{"n_head": 10, "n_kv_head": 10, "head_dim": 64, "activation": "relu", "positions": "rope", "rope_base": 1020.0, "init": "normal", "optimizer": "muon_variant", "lr": 0.00844, "schedule": "wsd", "final_lr_fraction": 0.1, "train_tokens": 879400000, "steps": 13419}
Each number is 500 + 40 x the weight over its row's rms, rounded and kept within 0 to 999. Layers, rows and columns count from 0. Numbers have three digits each. The size before them is the row's rms in percent of the matrix's.

# layer 5 attention output (transposed), 640x640, rms 0.0721, rows 543-568, columns 128-255
099:499486514509508457530436506499472446474454466533508447435561492539521453577454546412473544484452518488446457466530488545522522499379535519468460489533529582508437427450517447487489547536503542521482468469511501516593510482493557422547508395522476532528555504459527456540515484523493480443490483516472528532514474496508481497493557486528502628506526502480410418536455553520485581509521
092:448514444426487550498439512459470563486488517525509519495635462529497549510527543408573502508477510513483458563513472536493439526488484514504489543520432496400491481486477525505457542414518491578441517535491477552488471508498546530478498534489467509517455515527482423472492482394500416521536528540421469483476503534535459572429526531511522535535529485474518520504572553536519497486471
102:555492426513535431490529499446526508500459529451494502537470541465438528522506509472520474517508547441458423559447508477563530513508474499383441478516468422402536527518489500507468470485505480424470442470436448463533529489487550524488504475529531508497537451467518482455488465459527486551520492471516538528484469547534491484525522566503532426501497497481455536542465492513507504524570
102:543433491484531503509521535542486458464544569549524472548452463448469498513508527467539519507475548522517494538510505512388554505542483462563515583517545565538462490499452502457428479469541516507510532562514495517448532457568515464525521467521413478496464498478416538477583531425457540534446510558455526433483450510553473552487593505473516482527498528497468425535499563477519437437546
097:475453574506486440505470491507537543574488428443504455531530487468433506489499521535558493555528517535406464470494527514497464470626557484456511525436514544522431537481515488496491522474569524505568538508602525510514474571409507512456477478480466432484474412463614491569447601494556552574559506457479544533537485528479517500548515501500505499377544473493493483551540426595495508508590
092:508545470528442521509455512468477498438490520461483498466441492486515458472554494560482522410544474536506485512547493500453515466537461494474526535548506583428485474523465476529426526529522478612482462542450481525488481492444565518512461481471448557564410505553466400502515497501564606475495467517432489489546528556458523585410491456495472555529524526443476484453487508519555515508489
090:549513493473538493539524498459493523498516454519527462524519447484584532573532524537488502485510515377460496572461596448507517466514566504482423537478459477487495450483432552549485488511540484491557477534565571493536512477490526527468479536482536557482469551505531465522433535481494503502470521433497478431467504513497543531437545560466429526493565448434436471511497537483565475485570
100:432549518460532511530429521478513467457530489483533526492451590506473502520449431507509430554456517562475545518494470550511522497539492531531501466513522562466557509501489488495446449514533554491482409533455516443556608449497405429525555451536508558497499459468483542562491481486494554479543448556532452475491476525499523540495507568448497504531516471582495471501449485490603492523633
096:557463466544501564480475463417543527524473464456514461464491444547480476581490453453533536474516449501512488530500526516489541447520490440567440437443504463489424555504486525568496486502485565544478530486495519553498490424530469520585477537457540499510515536509493496581510474458477503494506483506477546441473488501471481446516511517523472468485391518446497508540534582526451541503554
097:487512515455506449527572478595515519479498531461460485513482544578401467465484549508477507522541568465508439512460491506522483510481647487473500526460551503488519507528511432526507449500498455516491493530533462447481487419481493481517494530455514477500550547492516559469452481462480506503495550524471476537410513547466484484507429547481537455442503490484451436457542522404396486481529
100:552521447532503582497459559478465475490521556560509380540498416507442483531463482471494471474488489445472489450509516465581512444513453425482520480480456453482507532448495455572442496500459495383478458524541539451512470510474503489540426503503474495550452501487521437473489418499429480499458489469474544478502551514473525542505486510511468471546482484539522643465579479433506476533597
096:464523539435538484513579511526440469461488456561576516428527504491494494539543466390463501559535442488505478533480471561537506493519543470533534490477481417511525517534484556510436459511525509438476536476553557491554496567560513475502478530543546514474472509483528479534503441486484493554555572460439444493506584524541507533461521486485508495521493522492484516517403471488536546491508
102:480451545458534494509497442505507443447487436500459522554511522459494481452493404462535493543480510505495592547560475564551576512448420492482442514460495575526508477457463547504475563522453497487550454456593540433514503495471535490555526501494504439473583398499453501602473459476516509493388511562516532544487535512479466511491488464532445491514454552525478555448547458458529467554479
103:564489560489411482463482462505487475550473583542411445548464466503467467448533477506542474428432448463519539452605500549509476534514519533506501523488523498570473534521522503467527511520449513465508506530487471451483487459446514511537524469395502479533549463456449467467501518460513521505427523544439455487514463532472503496527489483465532519515475531467455523532449548405477528587548
097:454531507484458461523506430559464529471509583502496394446561533556536525415547512479498469444485501477475525579529481478488513411535499493483540519454461466520455481519456450544571496470550500512527495465478478481514490517530501540528493411503542517450524430456484497460520536519518486490483511476513463467515497510385559519450482484454562515496524462448457447398518502593489499462479
098:536537533580481517511505539429507458528532553449506484535468539540462464437463536519456523497471512417542510500485564539542485475481488523508530533443442498519482498512504530495514572498499522503437552515560517460529420523473473479500498523447493507551476433558477471601523480516525461510444506495448535455526475487452509505497503495397514576473468458519429498518439568542499522569484
101:547454592394468487499538510513413504508494525452536498559456459482513596473426512428488424504511504493490501479467439476513399469519519395430464545560513577463493499498393445571420519434566466503486532534505454484478497484529515438532456555548543520472567476465512464586478527424499519543553518539505437468518495576468506466522510490537435403506529546509534523579488454485531534476603
098:610470532476533599543547427525446501510436520501544478483507509500535507479445481451534514508529480455480468571430476422551467480526491440504489486550484499553433558520543527429487470515476465446534572511515420556558533548480455498536458606542542553488437494444581515452495537542454566557551420506543488476473519489430523518564491492415481470465552448447580535548423480521535502491526
092:451587517476505553504469504459532577475482463509531465476559524483464464481498447481461533470503463513581519572527458477512452560489476464508557445471504543510480511526526459534517519620520512478493457464422523511570463534495476573525532510471485552496463542497576477466478484554398434523497485485511464480539465597455547478489434489444516555538548465507505463549518514448485447507465
098:493462515547429517360572466479487476479488506535466472542523443526524501548548530516511553515516463496559478530488502533460485447463533511533515522513497543443572487511538506460476492555529527521572545440460493454494518502532528547449509516440553447516526535499513466527492498553529507489449421500423495511473425515481515495456491458516417446519503524465520501437503484485512566519474
098:558466480493462557485459510538517437476509494485490476488514454451501553464477526454492471484506508559498498495521498507489497437569531554501443495497508576482550505450539540507514437512535560529431485516472482526447495491431508515501461494481398498438475453550387388499492485506512534440467451463556539430425499483432465557445484493457579443544491456561578492549468530485506482515569
103:549471500559639540463566458500555507476477449446488441435529394524511512473511580510550468512468532439455484480570515526534542498532502456529470406439496454489617537609495478540604521492553548502510492454496503573456466496478510461481431497495465449522454491503433478471514485483478457498572477549412526522543479569499460477559508458454477536530489513479472499541446535495503489519491
096:471537508503497479483411553539503571497531488507451525495527521455525498537476425530439483472486475517466453537464486542521543497474439550471496457473513482492435476538469519468447450499466451477471479460466503560558560508463499514516536439522389456476549469448527469495524530544558498517455515466490537512519524451482501550512555529500476540422534544554490476537472473530543456433463
102:458501501531469504479477436530516471494551516524469552436445542504536507462414484487529471482556521513552486521578510491526506503456518513493499496517499468537523549533502546528471486549504536519456504518520497536537489501487524480522534463543453493511501510459459447504449486473459546492516474421508466487476545574523463532440550494511579481471521491491501489579516543541518440490422
106:455469508549491566473531499527561572532497509523443521439507500558526482602518526564543453553525540485398567540522468485526511504496503455546482520486470523594520522492514521490430555432534463555526521476475413452508492511496512545571508529485468510572521558531532473445495487537517476474523490500366476435508556475509416528453469481538452510493479529556499466453462565475526482456514
100:454498491497473471497502447566465475491493508527498599438464525488513493478512448518543466562521462461575529451485485484447516509504481570538470526516510547503522421578512479482475461584472518494454493433565538450428552499549447480516499575498478594514506477542539448538450480526552521516514470437588501466467495499550525470458512502510417397393527557569532524449511452472557493499486
# layer 5 attention value, 640x640, rms 0.0867, rows 544-568, columns 128-255
108:462547530533552453535486476513538509553510497504545486542555537470530483468539527579471451455508503540544537448494494393542494492475476498618521434486483575532507517453521536510500468499438523487523503486453551465438441469497486477469523513517396504519490522492442527453568468492481489506509452516496596546553524564480490421511468497496509529457478513537499534518526516429499532475530
098:459620570480516540499473509520554534407480547476443480517456474514495439537502426425499579509529506478478505509507463496439511489480486539508474587484499519500541482610479518460497512523535531493471418479530585552566548464508413505440478548542488506488494504507531506498443547373553442535472518481522533479539474477499500554520494528480526437537526466491559494523501484537504427522517
096:389498452570525513494499525405546572515445444488474448479530503547545478523502524424503425456492454473450497480495542550623524512456492535422517491495470473523499518429510474492516511498550446432488479472449453546476460502509527479388506518544529539568512563519440512475532500473492513555465462525535435421536464546498508456488497509473491529506484539461485568533489445482508542513523
098:517537477505493428478493502506500523386396554504470533476449498413517540476457427505458410462510482471473479547550547508392489492467513459518552444506406547522486483629543532514555531483482533529527551477490585538520434560487499537571548482513468463505491517477441519513502523417519523558464477502548461470504501482484482537481408462444517610514532461523533477525469510488494459496490
101:510499635508478525524495488481485495542472479487453517519541462596514431458495542458500477565517513445483488492513493447446515506522514578409503519491511443503474491484441524483519470562484460471528459474553490512528502480466470502540499476434603434480457496533537519523442468512526506575476559481509561493478503479527465480510514529498495440466552439631457492490482467445443519433492
103:472599543530498551535477489478537502514394411477506519483529547508487499490498528576510455479516475478504552480535465465548490528538493473436519412501521547505536502482536472520475534470538596522477482452540538646518537500505554505511492487508441498494484530538508471518486566560551503516507415526473432433571475477487474546556509489532500528493516530529480572538475476539502527498538
094:516467423500500492485459505511456463513516525480456528512502481475520501468515599501396560440517500459449455510539490492446427492595473510386525540478479463458487464576544506452496525547439449473515511471523449421526459533561519458524479514534463492542492470497533514486525441507507519505534526495465485480425494509507543545457524474466492430544411558449582498552466550498500431503471
091:481573486511494513428527492514555487423527415528509493509527520492539495483493498544501470530491473487447475471508389601444541478588523465469488472526600494498504513471479562432487485520497456529529546561438438411568433483501531483509477493550474516480485408484523492506544481509422469501552434442496524549497487503487445425494505513465482545496519483601525493506491426504471477454477
087:453494484486464545435494467489533492550461456500518456509599503457529507493511527405519506519488466476415559500482543544579526511501483532589437542480428479502491482494518490502497520473446516519477499540506463486452469526612500486466532488555518546468505471487496511473448468569499454541565454494510552468465526573527500467511544484496496468525522500512511533432481519556503446498453
103:486602531504494467444485506500396554491451495505478471493439480496485481557560489515504545493522550515529503504491506513580511505448525486487513456502521446543508481536424456509489506519450541485520536530514493450495442459559477513521500569471462455504527520472548477507505535473538521512448493530496491564509510477509438446478536491494483463500553506547478521475527533530508504505545
094:477458485476537472479476479500561506489562455514475485473497486435503480501481441604444485579530535442481488535505558456427493492397445476509451403496455543489470483542542476560504575480444528503501553510506477553517529483478530509507512524553538481509542504508540494519549594591451529493523471516495462508495531516484509539471520491530513507511451474474517452530508488495536486528502
096:570553423474502496391442524484449488520642520450545449536500512474482562469466390476499523421495509476539518488452433492466494524528512477509481447468454511491521523464541383523499507528504512465498448465506502475581516497500488480446504566554542525414526481506524533517546569532509470535493488533466461431449461525527520537525538490501497506496582539367488602483475467471492447525482
099:471508543565516505581571505560494494472559538499493494519503483499500543467499565577390441538463534480523479541498529534539506509474484475592487515532502513476511502390463450479526476534592538529496482498489433429532441529472594464500485496589461570533510521504473512501532519570521445596467491509535481528499511561504546435446528505444533560492478500471529488516479461523472469425449
098:535569476410509490460546507436541395475560488486568524536539490484499523490494502566524519665510530493534542459456476600471441508509462550558456468486452531510484493547423544455502510493533422588398484506574479541498486484490532506531521481522469538456508543516496483545500448452475546467423448479503496569476563479516469539464526474510530498517515436572588466604488576479495513493496
095:462411484479500474615489512503444498448524471530484485515435516492516493547511499418609530520498493493593521499478516460555534479471516531454494527500525489420510475505497467539447529540506537540493513456524560519522415411496505490484507485513589521474492538493473472507485526446499532497413580510519539504531524462517537541473521444486533540522497438532462508543487473506454416453550
091:588542465473514551372546513477530500499481515496523500506523527504453480527533494477422554564510488574491506481539529521573490497574476515510454475452453463499521580530518486521519518538490432465512414520478514438530525431440481521510499510529517459513486531467484553460518443508489464559526521513520594504525544503488490540508477583557471505506551486453462514526520495474539522548434
093:499490509509526422369464516459584486477551496466501511498424483556483514475533550460429505479487517469445437511518481498363524493373517462493516481516449521514468482407473521519497435467508538535481559519532494549433528471456585520520483473533448551511505460499439508592537546462563551528489533496504496439488536524502564531524509506531451494513500539510558474538505547465535495447482
091:477414496503496445532506479502512505514465505515481532511498491462516425481493466510621461391504523431467535451516519438395517505552505545514506514499463520445468447523430499512534548512507428582453568520453557472421561487472495515517484477531516451498525449476466539490499553408503509451464457490475569519500472503532471462469541533476511484435498468450520539543490550511521506522521
097:428523546524483530505531504573452445525602534487454482492524519572497439469450499448516452459485488502440451446416456522550466495449512491447463550500459497551514543483422446469524509460490431497511424562573473518467520532478518452492502518472507538464511487506521530499591468443524500545463518593481478470518537473516507488495462509528508537474541517476512496542510487487478523489502
094:467639481534481456419513469423466525511506474496564546511546499533514544510484466483559491463509498490588554469499485491487515495491476333338520417540493517507514496529538419522528579500462514475495449537585434563410427508556527500481513476572534484569509507481520534523481454506500485510460513489494469589479551527491558515507478495512459501497566455526567542480520531515520491556459
100:504538508477500496489365472453517520496461514526567495464528475514502455475499473507527541512515513474583520468450456546559497526505504478488523462538595466507482497498515436475520647498507491567507369494453517433535484503521510497524524483516467438516485510504540475540546426496494513572512506436508407646510488493500477567516483495456489472479564439622473483425522465495496520488518
099:444489498482499519537412487442451507508504572478487500511538493545433479424430539499445563634510501469478517480568515419401549503465493423566471489501458512542504539498512501545542513501546593483497568471503583530434470496521477433510486552567492553503486516489528513555463506557457544483532467482524466427469467509516530445555520468560519420501544561469587528495504467450479470424536
096:452426400445509485588576515447531481518482486546492500506465506527544410540497560512513591516509520477419563486591476567475521465427522417514509526465440502463475479440455558505482483508501471487501489501523501461427586493489487486446495479574466534459518534570544510488480401534474448536480492473484462468527519500496431509525504506504476480498528552445495421524528536508499527425511
101:531495515481482521454451542532517470503575486529504483482488478519569481496502549583438597563496518518503483504475476490541512476503524526411493580527437488486473504500515527487549575555502496571505425506480552494545512460506497537568497541493528476491481467449441501496530441569527529524451588556498498515484530532500478526460510494505432490517502475559475496461507478561473512485534
090:518506500521502499487508493545510441561493512469549521505503443476473477518477520418376541492522505543554442501509501543531511513550471435616508558522492518527496528396463579544505489492457531424538425537499508498451518418483466529477501477593492498486481454510480471443485522581497501532551405479509401418470540494499456489544508467550523458538511532534459499424404501482473512510616